From a checkpoint of a small transformer trained on Wikipedia.
Size: 11 layers, width 192, 8.14M parameters.
Each number is 200 + 20 x the weight over its row's rms, rounded and kept within 0 to 999. Layers, rows and columns count from 0. The size before them is the row's rms in percent of the matrix's.

# q: layer 3 attention query, 192x192, rms 0.0597, rows 129-181, columns 0-63
# k: layer 3 attention key, 192x192, rms 0.0561, rows 129-180, columns 0-63
q129,097,220,218,213,208,206,228,209,183,228,230,209,198,188,174,188,224,204,167,212,200,195,225,213,167,163,207,151,201,239,149,185,220,183,205,217,181,205,221,227,198,190,211,196,205,224,182,177,192,178,193,224,178,190,202,188,211,196,197,170,160,189,227,214,222
k129,094,212,212,202,188,188,190,205,201,209,172,185,219,209,214,201,198,186,196,230,180,197,192,197,215,204,202,208,197,188,229,210,198,191,205,186,205,155,209,202,217,204,172,206,223,224,209,195,183,203,207,192,201,235,111,205,171,216,212,217,201,227,208,194,202
q130,092,203,195,214,194,190,187,207,207,183,213,202,201,197,201,220,221,170,237,186,179,202,191,183,197,159,197,170,188,221,197,201,196,193,200,231,205,204,211,173,178,213,196,197,207,171,199,197,229,164,223,198,210,189,200,206,168,229,190,223,223,200,223,155,226
k130,109,190,214,188,209,202,195,189,189,203,196,179,208,212,193,189,187,197,180,233,220,202,187,220,205,202,205,219,193,197,201,187,199,187,195,185,211,187,193,193,206,189,181,194,195,217,204,190,172,205,202,186,195,217,53,198,203,198,211,202,202,207,202,216,176
q131,107,189,184,200,165,162,144,170,232,187,196,193,227,191,215,197,179,205,229,186,199,192,176,164,200,195,205,220,186,219,251,202,181,156,207,208,210,225,202,167,179,174,194,181,188,188,198,198,232,175,205,190,222,208,193,216,183,227,179,228,216,169,222,170,200
k131,107,214,229,211,256,224,232,222,185,198,212,183,195,217,172,185,193,190,194,226,184,209,198,222,187,203,197,226,188,204,186,193,209,209,185,192,220,188,196,211,210,231,181,186,199,220,182,213,168,205,172,197,190,213,125,190,201,196,201,195,178,208,179,224,180
q132,112,180,190,222,217,198,195,220,238,202,190,182,201,179,201,191,204,180,169,209,197,203,200,195,181,185,189,195,182,179,201,236,218,210,191,165,202,191,203,225,222,199,200,250,210,194,202,181,200,207,203,183,174,204,214,219,213,183,174,201,166,194,235,208,193
k132,105,223,189,210,202,184,213,176,190,204,210,191,207,226,193,240,177,196,239,199,150,173,179,204,218,164,232,183,229,221,171,174,180,165,220,225,205,161,201,221,209,209,162,183,192,196,210,224,204,200,190,190,205,196,169,220,174,207,224,192,194,194,167,186,214
q133,141,184,217,212,200,223,168,158,216,201,180,193,195,179,213,175,206,190,189,220,198,185,221,221,189,233,210,180,232,187,205,202,219,202,168,236,220,234,230,210,171,221,203,195,200,195,226,204,215,186,189,203,203,210,175,196,203,177,186,201,207,174,226,226,169
k133,114,205,186,177,214,177,234,224,193,204,213,224,202,220,199,202,204,219,202,220,292,221,181,186,211,253,218,199,183,212,202,168,182,187,196,218,220,236,197,183,199,183,225,190,201,214,197,205,175,205,203,182,216,197,204,197,194,229,220,198,217,214,181,202,176
q134,111,211,198,237,237,208,179,195,204,162,212,179,214,221,162,188,208,159,199,209,173,141,197,243,194,178,199,222,193,211,197,217,217,200,196,184,261,160,232,175,220,211,179,203,200,184,245,188,226,181,193,173,203,199,198,200,181,212,165,195,177,168,220,189,205
k134,119,206,194,198,217,212,222,199,211,195,204,190,192,204,209,225,190,204,208,201,213,191,200,190,186,200,193,184,192,211,211,200,189,174,187,197,189,204,191,216,194,204,184,201,202,212,200,195,205,201,195,224,200,218,37,199,205,203,208,204,222,200,206,186,194
q135,118,187,211,181,205,247,174,190,193,210,200,214,185,193,179,180,208,203,203,211,214,223,209,188,191,229,193,225,232,182,161,188,191,197,171,229,177,244,187,225,234,194,210,206,210,203,203,199,207,231,201,204,198,182,190,203,231,201,216,199,225,239,184,255,161
k135,114,201,187,198,185,189,216,216,204,215,187,224,208,192,217,210,192,206,182,184,239,204,203,189,220,233,201,185,197,197,200,189,206,208,206,202,202,210,204,184,190,212,233,200,193,213,207,203,181,186,200,204,216,185,364,194,195,200,200,191,192,192,170,191,214
q136,101,170,194,183,210,173,207,182,227,200,211,179,193,208,191,211,210,201,182,187,193,148,193,224,195,200,229,173,205,187,214,212,170,200,209,151,171,223,178,196,157,204,205,236,195,211,222,184,191,176,206,214,191,199,211,221,176,204,214,213,204,201,180,240,196
k136,102,235,177,226,199,197,204,227,194,201,216,211,201,211,208,205,178,182,213,199,145,234,188,174,194,172,178,211,172,205,160,227,216,186,183,239,231,142,222,208,221,203,169,182,209,203,194,211,209,219,213,169,218,190,229,210,217,182,215,195,197,195,224,186,219
q137,115,185,174,234,194,171,176,235,214,201,194,199,196,192,193,170,196,221,235,219,215,211,204,177,204,170,223,197,195,197,196,203,204,206,216,184,219,205,144,223,191,204,196,198,198,200,166,192,201,181,190,206,217,206,213,186,223,202,227,205,182,202,202,204,202
k137,109,181,205,208,204,177,194,186,223,215,205,196,187,205,196,214,184,192,192,172,147,183,186,213,211,201,200,221,205,195,206,194,186,218,185,199,201,171,222,217,201,187,181,196,187,214,202,194,192,215,207,191,187,207,295,213,179,207,178,206,183,195,209,200,251
q138,095,179,204,183,181,181,156,204,206,219,168,192,199,214,189,210,225,187,255,208,206,231,209,181,216,252,209,181,212,200,232,202,206,183,193,152,190,205,192,176,237,213,164,182,199,225,206,181,191,207,207,195,164,231,211,194,208,190,190,216,231,171,198,188,213
k138,100,209,173,237,218,207,241,203,187,209,212,201,210,186,198,185,154,217,190,168,195,177,156,204,194,220,207,208,170,197,184,203,175,211,196,246,215,200,209,215,190,177,210,203,210,184,185,201,239,183,199,180,215,181,178,196,200,207,185,199,160,206,181,202,202
q139,132,193,204,189,202,209,171,189,195,220,217,175,226,200,171,210,184,190,195,204,201,233,186,185,212,251,213,227,211,212,229,189,206,222,165,242,225,234,234,188,214,219,205,184,205,174,202,249,206,198,187,207,219,194,168,193,209,207,200,206,199,215,197,216,158
k139,111,194,197,174,188,242,226,195,184,201,183,245,192,181,221,171,200,209,179,205,293,191,216,204,217,244,203,171,190,189,183,189,186,185,195,211,181,252,175,203,192,201,255,220,205,247,209,175,191,203,199,206,211,191,230,182,197,197,199,180,203,210,191,190,202
q140,101,221,191,199,212,204,252,180,181,236,205,205,167,200,195,187,215,194,154,215,193,216,207,216,212,167,175,179,219,226,133,178,222,219,150,224,190,195,191,239,185,238,200,191,204,223,230,208,202,225,178,187,207,210,192,165,207,222,221,190,188,230,214,191,227
k140,111,182,217,180,203,197,186,221,219,186,186,191,203,206,212,229,206,207,205,207,221,186,197,190,194,222,221,200,189,199,225,185,180,167,205,204,213,210,204,179,203,163,192,211,202,202,177,155,203,202,200,210,207,210,86,206,216,187,187,185,204,206,215,190,166
q141,105,195,171,176,219,191,234,192,218,226,187,236,220,198,200,192,162,161,170,185,212,199,198,148,269,195,208,224,210,166,165,183,219,208,236,176,212,195,196,229,198,195,218,214,201,164,212,221,193,222,197,227,213,212,195,202,214,190,167,195,186,219,190,187,221
k141,114,198,203,220,188,217,191,200,196,182,213,171,196,194,209,192,198,213,228,191,198,181,200,223,174,174,206,200,221,211,217,208,192,218,214,209,206,235,183,199,211,216,211,192,219,210,193,193,204,192,206,185,201,187,307,201,194,206,220,192,187,198,175,199,181
q142,109,189,185,215,209,205,244,209,202,186,238,159,230,200,197,193,204,165,183,157,188,188,213,224,209,203,223,170,223,197,202,183,249,199,214,147,188,133,206,244,222,231,194,214,194,219,203,219,192,210,170,185,227,204,216,152,193,188,219,185,215,221,160,206,218
k142,107,200,216,198,211,195,202,219,202,200,188,199,172,230,185,227,202,220,200,220,152,190,203,182,192,134,156,222,203,195,194,238,167,214,181,203,218,188,202,215,194,178,165,205,216,179,201,191,209,202,194,208,167,210,104,214,205,211,188,185,160,186,243,176,211
q143,092,196,209,206,202,210,218,210,188,199,188,188,230,190,184,213,210,219,194,205,184,216,217,201,194,220,155,195,212,207,214,216,189,191,174,226,212,197,196,189,204,235,203,225,188,251,201,175,196,190,168,176,218,190,198,197,213,171,205,188,213,221,191,213,184
k143,098,192,204,162,192,223,197,206,190,215,208,203,182,204,199,198,178,189,195,208,233,206,153,180,233,221,209,208,223,194,210,189,213,189,202,199,173,207,199,244,226,206,214,203,214,155,198,219,218,216,220,228,195,215,165,188,205,219,182,200,200,178,193,145,198
q144,101,222,170,231,206,208,151,204,184,158,202,213,217,203,200,204,210,182,229,191,192,232,179,216,198,223,197,178,194,217,239,198,162,149,179,180,200,219,231,152,183,201,208,177,199,220,221,218,236,183,199,186,207,192,199,216,197,218,188,192,215,183,203,178,201
k144,108,225,213,177,165,210,209,206,181,202,185,231,220,226,188,216,173,205,185,217,210,176,181,209,215,176,214,206,207,209,186,201,233,200,190,208,208,208,169,204,205,204,190,214,204,192,196,213,178,208,199,200,201,217,163,197,184,208,200,200,204,225,233,232,176
q145,116,182,170,220,211,197,239,217,219,201,200,213,178,221,199,176,169,212,200,203,217,190,159,180,196,203,237,220,208,159,214,237,202,225,212,198,193,223,147,232,208,196,206,190,180,173,162,207,224,185,209,216,205,209,220,206,219,194,233,189,171,197,194,219,193
k145,117,185,199,201,195,172,174,177,211,214,213,191,202,182,201,226,202,184,224,186,153,203,228,205,208,175,187,212,191,205,192,192,200,209,192,216,221,164,215,193,193,199,170,207,199,203,203,197,186,217,192,198,181,197,302,226,201,202,189,207,182,188,210,201,234
q146,111,199,203,207,210,214,209,181,161,215,188,204,187,199,207,180,183,216,175,209,215,212,225,212,202,252,228,189,210,195,181,197,233,195,201,203,188,200,144,196,181,194,204,189,205,195,163,207,187,182,189,231,167,205,198,211,192,179,223,193,201,207,198,244,194
k146,117,200,197,199,186,172,208,215,220,203,192,218,207,185,195,208,225,196,220,190,193,197,199,168,179,202,184,201,189,205,214,220,194,223,212,209,205,211,232,190,209,194,207,205,201,180,225,200,202,208,204,185,199,195,333,208,209,204,202,215,194,182,194,198,214
q147,097,186,225,168,211,227,230,175,201,210,208,143,223,220,197,225,201,208,152,186,176,226,229,186,192,170,177,174,240,187,196,192,215,217,181,204,188,162,245,215,249,194,186,209,194,228,210,166,170,220,168,198,220,203,186,152,210,188,214,167,210,232,183,157,240
k147,112,211,212,198,215,193,196,209,207,192,201,210,180,205,212,200,214,192,200,223,202,194,208,201,199,205,193,205,188,195,190,201,199,180,209,188,207,229,191,215,170,202,200,209,201,202,199,195,223,180,202,198,195,210,63,211,218,190,193,196,198,184,231,206,165
q148,087,197,181,192,192,213,168,193,216,220,215,194,208,181,192,207,192,189,195,197,205,196,184,217,202,220,187,209,171,192,185,188,185,189,171,207,183,203,210,193,196,178,211,217,185,191,238,195,210,207,173,207,232,223,199,248,214,211,198,208,182,182,230,172,189
k148,093,228,212,185,173,188,211,217,213,199,165,218,184,185,225,195,209,189,226,217,238,221,221,208,194,204,217,193,203,204,210,202,192,191,201,194,202,211,184,177,180,219,205,171,204,230,184,206,206,209,215,222,206,191,188,164,197,174,219,201,223,196,151,242,197
q149,095,192,214,198,204,187,225,206,212,209,214,202,224,208,196,228,183,195,213,189,189,200,184,233,181,231,188,180,181,211,216,204,197,206,168,207,220,183,233,193,196,175,189,207,191,199,224,176,207,180,214,180,226,197,200,189,191,213,205,203,237,194,224,214,207
k149,104,216,197,192,226,209,187,217,177,204,183,194,178,215,199,177,215,211,189,217,259,206,208,195,206,203,196,199,204,174,164,185,200,177,213,203,191,190,179,193,195,197,201,199,195,216,179,208,204,199,199,211,190,209,105,188,223,203,190,202,201,200,207,184,174
q150,153,202,165,244,198,171,199,221,198,182,197,204,191,190,193,183,176,185,230,184,215,175,197,217,225,205,231,206,187,180,216,187,235,196,215,134,230,196,182,204,170,208,212,210,172,200,174,194,231,198,174,193,186,208,247,196,164,214,206,199,193,185,172,206,213
k150,112,190,203,218,202,184,206,205,211,202,216,177,205,204,188,222,212,205,214,183,113,193,202,196,178,146,197,208,196,199,208,229,181,227,188,189,193,142,203,214,218,192,143,200,199,188,204,205,192,209,184,194,206,203,221,211,197,201,201,203,179,200,215,174,242
q151,112,247,209,205,193,203,191,208,208,196,171,188,235,181,212,247,185,214,211,206,197,219,206,184,217,205,227,155,190,175,176,207,186,199,234,193,215,175,161,194,188,201,186,190,217,228,211,178,204,189,198,178,191,192,202,216,209,182,187,213,204,160,203,206,192
k151,116,188,183,202,213,165,183,191,193,200,231,207,186,224,207,200,257,179,219,179,149,166,192,194,177,176,172,235,190,221,233,215,220,186,193,170,192,206,224,220,213,216,180,205,190,178,208,201,238,216,209,207,205,209,180,220,193,215,216,192,180,194,205,202,196
q152,138,205,213,183,196,197,205,182,185,187,178,215,204,200,176,200,225,232,159,208,214,185,196,208,192,236,208,207,231,205,176,174,176,176,175,253,208,238,168,201,176,171,204,196,225,234,199,155,183,191,230,209,186,198,181,190,248,199,215,175,196,174,214,213,170
k152,113,210,194,206,200,198,201,238,224,218,201,229,185,191,214,198,180,210,201,189,257,209,206,175,199,259,200,189,184,191,192,193,207,192,203,201,198,235,230,185,199,208,244,192,195,208,200,196,189,196,189,206,201,208,353,203,185,207,202,200,205,227,184,204,188
q153,115,188,201,226,195,244,209,192,201,191,210,219,166,196,186,196,188,245,208,199,208,205,169,180,169,205,182,220,194,206,197,222,206,186,182,202,261,213,175,162,171,208,186,170,189,181,212,150,165,179,183,209,192,194,189,216,174,210,218,190,209,190,213,254,212
k153,109,235,210,188,217,147,193,219,206,194,204,214,211,198,204,216,197,181,185,198,266,192,210,204,213,267,210,194,175,187,194,175,178,171,167,203,175,243,238,195,187,199,224,201,204,237,186,213,201,218,223,193,198,188,264,164,225,190,212,201,218,200,188,197,179
q154,104,229,173,197,209,186,187,200,217,171,175,220,178,201,219,181,189,206,210,217,205,180,180,155,224,191,194,193,185,227,203,182,216,218,208,176,208,177,172,186,196,210,185,188,210,192,191,203,218,224,168,193,190,209,201,197,203,200,203,227,192,194,221,201,210
k154,107,167,218,226,207,192,204,214,194,201,218,186,213,181,171,206,196,184,237,180,175,211,191,219,176,203,217,181,210,198,177,223,185,194,196,200,206,208,208,185,205,179,196,210,193,214,221,181,198,198,236,198,225,188,272,206,208,226,198,193,196,194,217,196,212
q155,119,210,221,190,223,166,219,189,215,196,211,172,181,238,188,206,185,197,232,214,210,169,195,185,211,233,201,203,181,181,194,169,221,208,208,111,183,198,200,196,212,201,200,193,190,207,196,197,204,224,199,217,183,221,211,200,186,200,225,203,223,200,194,220,185
k155,113,199,165,235,184,231,195,219,177,210,195,213,218,186,196,213,205,214,200,159,149,215,200,219,191,161,191,197,203,212,186,251,182,197,206,228,201,149,216,204,193,197,165,188,218,175,201,189,190,187,199,193,203,189,260,213,211,200,197,196,183,199,201,200,234
q156,109,183,201,180,237,207,203,187,230,220,175,230,226,210,161,205,207,200,247,248,213,218,173,189,220,254,197,224,162,200,184,184,212,220,198,244,195,165,248,186,230,217,189,209,194,219,198,209,217,198,189,217,201,184,205,201,216,183,189,206,195,225,216,176,156
k156,110,205,179,208,176,230,190,186,158,196,200,220,183,170,237,202,191,184,169,154,235,197,212,194,210,181,217,182,211,192,203,212,199,187,199,194,203,259,158,213,183,188,241,188,195,190,206,189,165,192,208,186,208,196,270,205,201,227,209,197,204,180,173,225,226
q157,117,181,185,181,220,249,205,216,193,208,216,192,221,187,229,197,203,196,195,210,181,209,179,201,214,174,168,220,177,217,178,204,222,196,188,210,207,210,189,177,210,196,201,183,215,213,202,196,167,231,184,192,185,206,174,196,230,191,198,215,174,197,238,204,166
k157,115,222,226,192,188,198,198,182,197,202,176,205,201,198,186,193,201,208,197,229,261,188,212,211,200,254,207,198,207,193,226,186,186,176,184,217,197,233,209,209,195,202,212,204,194,203,205,195,214,181,209,218,199,203,90,188,193,209,208,193,221,192,189,196,194
q158,099,169,195,192,218,219,205,196,184,220,195,211,170,191,225,207,216,203,167,197,209,236,229,206,199,220,190,163,238,173,186,182,227,205,203,214,162,222,236,227,174,196,219,213,208,182,189,202,182,218,189,216,180,179,198,199,201,202,207,152,182,244,193,190,200
k158,112,195,198,191,163,194,205,206,191,196,202,215,201,205,194,197,191,203,192,183,209,198,202,175,216,207,210,200,204,206,188,197,189,205,220,200,203,216,185,197,215,211,218,217,200,197,208,209,209,203,203,198,231,192,355,210,201,196,209,197,204,200,178,215,205
q159,098,181,196,218,217,188,159,173,220,186,204,199,193,184,219,182,185,224,241,210,202,190,178,190,204,206,186,215,174,178,234,213,179,234,190,227,206,216,170,185,185,200,195,184,190,177,242,204,187,193,193,213,206,215,200,198,173,210,222,189,183,190,211,222,170
k159,102,230,189,209,185,195,217,214,201,196,192,244,192,190,203,223,213,192,179,192,240,219,216,207,189,230,227,195,213,213,177,186,206,174,190,177,197,228,194,215,198,205,215,199,202,228,171,225,205,209,233,190,199,180,277,208,214,221,196,210,229,199,190,228,221
q160,094,212,202,212,197,237,222,192,193,194,217,181,185,214,168,219,206,194,190,192,169,213,194,187,183,169,185,204,182,227,171,190,221,190,175,198,230,177,217,212,202,193,173,194,209,271,232,187,165,226,173,194,209,245,183,180,232,196,221,198,207,205,204,176,227
k160,119,201,214,196,212,191,201,196,207,208,203,188,194,205,197,210,214,197,213,221,203,205,200,210,206,202,192,197,206,192,205,201,198,195,189,197,196,192,213,193,197,192,194,196,207,193,192,194,219,193,203,204,197,206,32,191,197,193,208,203,205,212,214,206,192
q161,103,197,229,210,218,202,248,195,186,207,220,207,163,183,176,203,182,207,157,172,180,209,194,195,211,190,188,190,244,174,169,204,241,192,189,203,185,185,224,258,240,207,200,201,187,211,197,187,192,231,172,195,212,216,222,164,215,202,228,153,178,216,208,186,232
k161,111,191,188,197,215,205,184,200,212,205,192,166,195,237,197,217,215,200,217,232,167,178,191,215,207,171,201,221,204,225,212,186,192,200,208,193,215,180,186,198,176,182,165,218,213,214,184,184,199,184,198,216,200,215,49,209,215,187,170,222,208,194,207,212,195
q162,099,180,205,208,164,155,218,210,224,182,226,179,191,208,185,197,218,209,190,194,202,218,178,201,195,205,176,184,220,184,211,210,177,211,221,201,188,177,197,229,245,179,207,219,186,203,168,178,171,198,219,163,227,206,199,181,192,187,210,195,191,197,202,196,210
k162,101,204,199,201,232,230,179,166,166,217,184,191,209,192,196,202,195,188,194,205,151,188,209,217,203,171,216,219,191,213,185,181,199,194,182,192,202,169,181,190,201,218,165,198,192,206,188,226,229,209,169,242,171,198,119,229,203,205,196,195,207,189,218,167,233
q163,115,220,216,193,201,195,154,214,190,200,196,186,216,203,238,229,202,189,230,229,189,231,221,203,179,231,216,210,189,211,210,231,165,197,214,227,192,184,192,179,209,227,194,182,195,227,218,192,191,181,183,213,200,172,181,192,213,195,171,208,206,189,236,220,172
k163,110,207,179,179,192,203,208,191,191,200,181,219,203,197,186,183,215,202,179,217,272,190,181,190,215,229,210,199,195,204,220,168,208,170,189,213,193,256,195,213,189,194,212,207,196,190,197,200,211,212,219,206,203,215,110,185,196,204,218,204,205,190,170,207,190
q164,098,193,156,183,202,202,160,187,223,177,184,189,218,224,206,208,193,156,226,201,184,203,197,215,200,176,188,220,189,199,241,193,184,199,205,171,221,220,177,212,208,224,187,174,201,205,227,198,209,184,183,202,211,206,197,192,205,178,179,214,241,171,203,193,218
k164,111,208,226,215,206,199,215,204,196,194,208,183,207,199,198,208,213,206,190,210,192,179,205,191,197,194,196,202,201,210,189,186,199,185,188,203,209,169,224,196,189,192,193,201,202,197,197,208,207,203,203,193,192,211,44,194,201,210,197,197,185,198,206,189,168
q165,099,159,199,192,223,196,210,201,186,259,194,209,177,211,197,159,165,192,179,199,236,222,180,204,211,219,214,163,205,174,174,196,218,194,213,205,183,220,211,212,205,214,233,181,193,176,172,209,182,209,217,219,187,195,209,194,195,217,239,158,156,194,187,185,190
k165,122,208,183,207,181,206,202,207,202,189,198,206,202,185,213,193,196,212,207,190,186,195,212,195,195,195,213,204,205,203,206,207,191,226,207,212,204,192,195,203,201,191,202,212,205,216,203,206,203,196,195,200,193,197,353,215,200,201,194,203,206,215,191,203,227
q166,105,170,191,168,186,173,129,220,178,188,230,177,212,194,219,186,232,183,233,206,191,168,224,190,185,191,185,219,185,220,218,214,187,207,223,162,200,189,174,196,195,211,193,180,189,192,159,213,206,174,231,196,191,174,221,208,176,215,203,191,191,197,213,187,184
k166,109,221,194,229,185,248,231,165,212,199,166,222,215,205,179,197,155,228,169,196,164,211,179,218,222,212,223,190,210,191,177,200,219,188,173,219,178,181,216,184,207,186,189,208,202,221,223,204,222,198,179,197,190,224,127,187,186,187,195,208,196,163,201,213,225
q167,101,222,218,201,209,223,184,177,195,196,170,211,222,240,185,216,164,204,201,193,180,161,193,222,195,182,180,207,184,188,217,214,193,211,189,243,207,171,224,168,211,201,181,168,189,250,179,190,214,180,176,226,198,204,185,194,219,196,197,195,206,204,210,214,222
k167,111,209,201,180,201,196,186,198,199,201,214,199,191,170,217,198,222,184,205,218,225,198,212,191,187,221,197,184,189,203,197,193,213,185,200,184,185,223,185,204,187,208,192,191,215,162,205,190,192,211,204,205,215,211,77,194,198,196,192,214,205,196,217,195,166
q168,106,225,203,223,174,186,221,207,144,217,182,200,179,218,173,199,205,234,224,184,207,207,181,156,217,253,203,174,208,205,199,198,183,205,192,182,239,206,189,190,183,202,204,175,189,243,200,187,195,198,175,198,191,242,194,204,225,204,215,201,215,213,207,212,192
k168,109,187,208,191,230,208,165,219,218,195,200,215,207,178,198,182,180,207,195,193,204,203,176,207,176,200,200,225,174,177,192,218,211,197,185,221,180,216,211,215,215,202,200,187,209,184,188,185,183,202,207,206,202,181,322,190,195,196,205,201,187,194,197,197,201
q169,144,215,219,199,181,190,187,184,204,224,196,195,197,193,206,210,206,200,180,200,206,224,205,182,204,239,187,217,225,198,225,213,207,173,175,262,182,232,213,211,185,202,206,223,211,209,212,197,185,223,197,182,221,231,166,187,226,170,187,196,201,225,217,199,144
k169,109,199,197,183,207,205,199,208,195,194,192,240,189,192,205,183,184,223,190,215,281,189,197,186,206,253,216,190,191,202,195,186,191,193,195,205,211,253,187,204,194,210,249,191,210,221,203,203,199,194,210,204,206,178,288,182,195,206,208,202,208,192,171,227,201
q170,114,206,169,195,196,186,162,208,226,203,204,227,184,219,188,186,202,184,215,185,214,220,206,210,176,213,174,210,166,217,210,195,151,206,213,235,229,228,209,207,202,204,213,163,200,250,171,181,167,166,208,169,214,202,197,223,204,213,199,207,199,172,196,204,199
k170,110,183,197,216,179,221,210,203,197,211,193,200,195,184,213,207,173,186,184,201,206,185,197,183,222,222,212,155,226,182,218,207,231,197,193,186,175,201,197,196,183,192,203,219,195,171,208,191,226,215,180,226,196,202,309,186,205,206,184,199,219,214,201,203,197
q171,103,215,207,201,215,224,226,207,176,176,174,202,208,183,183,210,187,224,215,166,197,172,230,200,176,201,182,230,183,199,235,204,164,190,197,245,191,192,179,186,185,175,195,179,193,225,204,202,224,182,182,186,206,190,192,208,202,202,157,207,205,166,207,206,183
k171,114,204,194,214,193,196,185,210,203,194,237,209,209,220,204,227,228,173,180,227,211,205,162,214,223,213,197,197,205,205,197,188,222,172,231,177,176,233,203,195,193,233,203,207,216,166,207,208,203,220,213,209,202,183,176,186,192,202,213,195,194,209,206,207,157
q172,107,187,213,200,191,192,193,201,248,163,216,202,209,205,218,213,177,208,203,200,189,229,177,183,202,248,206,116,202,190,211,192,187,202,181,224,225,196,189,230,206,200,207,191,205,207,233,200,166,192,237,180,209,201,186,199,194,200,192,210,220,183,197,240,176
k172,097,223,194,188,234,218,200,205,165,218,175,205,195,198,192,171,223,205,200,226,282,174,225,183,211,214,183,230,216,213,199,181,201,169,189,193,201,252,201,189,202,216,240,201,189,213,185,228,225,192,200,205,198,183,205,178,206,211,207,197,215,205,193,170,186
q173,108,190,199,164,226,238,216,191,198,221,213,202,209,205,180,205,216,189,171,208,170,238,205,201,199,187,187,166,247,198,166,209,217,199,156,243,185,209,237,208,230,194,198,217,212,202,219,182,197,226,200,192,211,214,170,163,223,204,218,160,203,235,202,194,231
k173,114,219,223,189,199,200,205,203,193,213,180,209,190,207,226,190,197,212,190,227,267,182,201,193,209,227,209,200,202,199,202,178,203,176,210,194,220,218,188,197,194,204,222,218,195,222,188,209,194,190,197,203,198,196,88,198,199,195,187,198,206,197,197,203,162
q174,117,190,218,198,201,203,182,194,176,194,210,195,212,213,179,189,205,198,201,201,212,227,193,180,203,236,210,208,228,199,211,205,200,172,169,240,196,222,175,212,172,209,193,177,190,210,205,220,219,185,207,203,211,211,192,184,216,193,202,205,228,195,186,225,167
k174,102,204,181,193,183,209,198,203,200,204,192,237,178,191,207,186,172,214,178,204,265,184,193,202,207,266,184,186,184,199,201,174,193,197,186,206,209,258,210,184,191,200,255,194,210,202,189,194,171,193,199,202,204,186,316,182,194,196,199,187,190,213,197,191,201
q175,123,212,186,220,166,187,175,240,211,240,224,213,206,200,197,233,187,181,254,202,203,167,206,201,187,210,198,183,154,205,237,207,189,181,211,168,193,168,206,196,178,196,193,219,201,197,170,200,224,181,209,183,181,204,234,200,175,215,185,195,178,176,219,192,218
k175,108,179,196,199,221,194,195,190,171,198,191,202,183,223,208,178,204,216,192,190,123,229,179,218,190,124,205,212,208,205,200,207,215,236,200,211,213,147,189,220,223,183,144,184,200,199,203,191,201,194,190,194,193,219,160,221,199,188,204,216,198,207,206,215,222
q176,092,184,247,194,217,241,175,184,194,197,198,181,177,219,200,219,187,183,218,201,197,192,266,212,201,179,213,219,221,187,229,207,203,194,191,208,208,231,196,216,198,208,210,203,225,205,207,229,193,218,178,223,189,222,199,183,212,204,223,195,218,247,174,213,207
k176,095,196,176,191,193,156,228,232,212,189,227,186,219,181,208,207,197,206,157,236,202,217,136,159,202,204,190,207,203,210,168,146,202,234,198,181,228,171,196,190,196,200,193,204,191,164,204,185,208,170,215,185,201,205,141,179,193,213,218,206,196,177,212,209,200
q177,104,216,205,213,189,184,207,184,210,157,194,179,233,198,224,187,215,229,214,210,186,185,198,199,158,216,202,222,239,176,212,206,185,197,204,191,172,184,243,182,235,228,203,219,190,207,179,196,222,216,191,193,199,165,223,176,198,224,244,185,198,239,157,166,179
k177,108,182,182,202,216,218,207,223,199,211,200,221,174,210,193,244,193,196,182,166,191,225,199,214,214,171,196,208,170,223,201,207,209,210,204,186,175,199,172,234,184,181,186,218,195,214,220,225,185,200,213,187,189,197,257,226,189,190,163,193,200,165,234,237,233
q178,104,180,229,188,189,184,164,168,220,195,166,209,175,206,241,176,210,203,215,200,206,178,216,234,229,242,239,204,212,211,210,220,181,178,175,212,184,219,162,171,183,201,191,170,208,205,211,199,168,166,192,222,193,181,187,231,171,196,175,222,221,157,199,212,189
k178,099,235,179,198,202,211,217,245,194,203,194,203,223,208,182,185,192,192,168,231,275,206,184,147,182,234,205,181,193,179,186,186,206,215,210,225,220,247,207,185,183,199,235,196,191,201,199,194,210,199,211,183,221,203,246,181,207,199,228,195,218,218,175,191,165
q179,105,206,208,172,219,204,200,165,224,194,183,221,190,216,194,175,177,205,182,233,198,211,179,191,215,207,199,172,242,191,196,195,197,203,197,212,232,195,234,210,206,196,208,159,195,184,189,228,215,198,233,247,222,174,196,177,161,196,228,176,213,178,210,204,206
k179,100,213,186,201,187,219,195,217,202,187,195,225,204,174,220,207,227,197,196,183,261,183,231,203,203,239,198,195,177,201,201,186,206,217,207,196,203,265,164,179,171,196,241,215,210,208,219,179,190,187,186,195,215,211,265,192,232,204,182,196,201,217,164,203,196
q180,103,228,221,199,192,183,231,166,182,213,215,187,217,205,141,223,248,189,205,180,151,179,198,220,189,151,203,197,182,211,231,209,203,187,197,196,221,197,215,221,232,227,173,206,205,206,212,180,227,187,194,187,231,199,194,186,195,190,186,179,187,181,222,149,202
k180,120,204,206,203,218,213,189,206,209,191,195,194,200,209,223,206,181,200,189,228,205,208,194,196,201,195,203,207,200,216,198,199,201,183,198,202,196,186,197,218,181,201,189,195,207,207,197,194,192,202,186,217,192,212,36,203,198,209,204,210,208,203,204,216,200
q181,106,186,226,202,218,198,256,186,193,204,207,169,225,175,208,202,186,216,194,187,192,169,198,166,202,202,194,200,196,187,224,172,215,197,199,209,166,195,235,211,158,200,208,194,181,176,210,213,176,217,223,246,204,154,197,201,217,197,200,200,169,236,167,173,221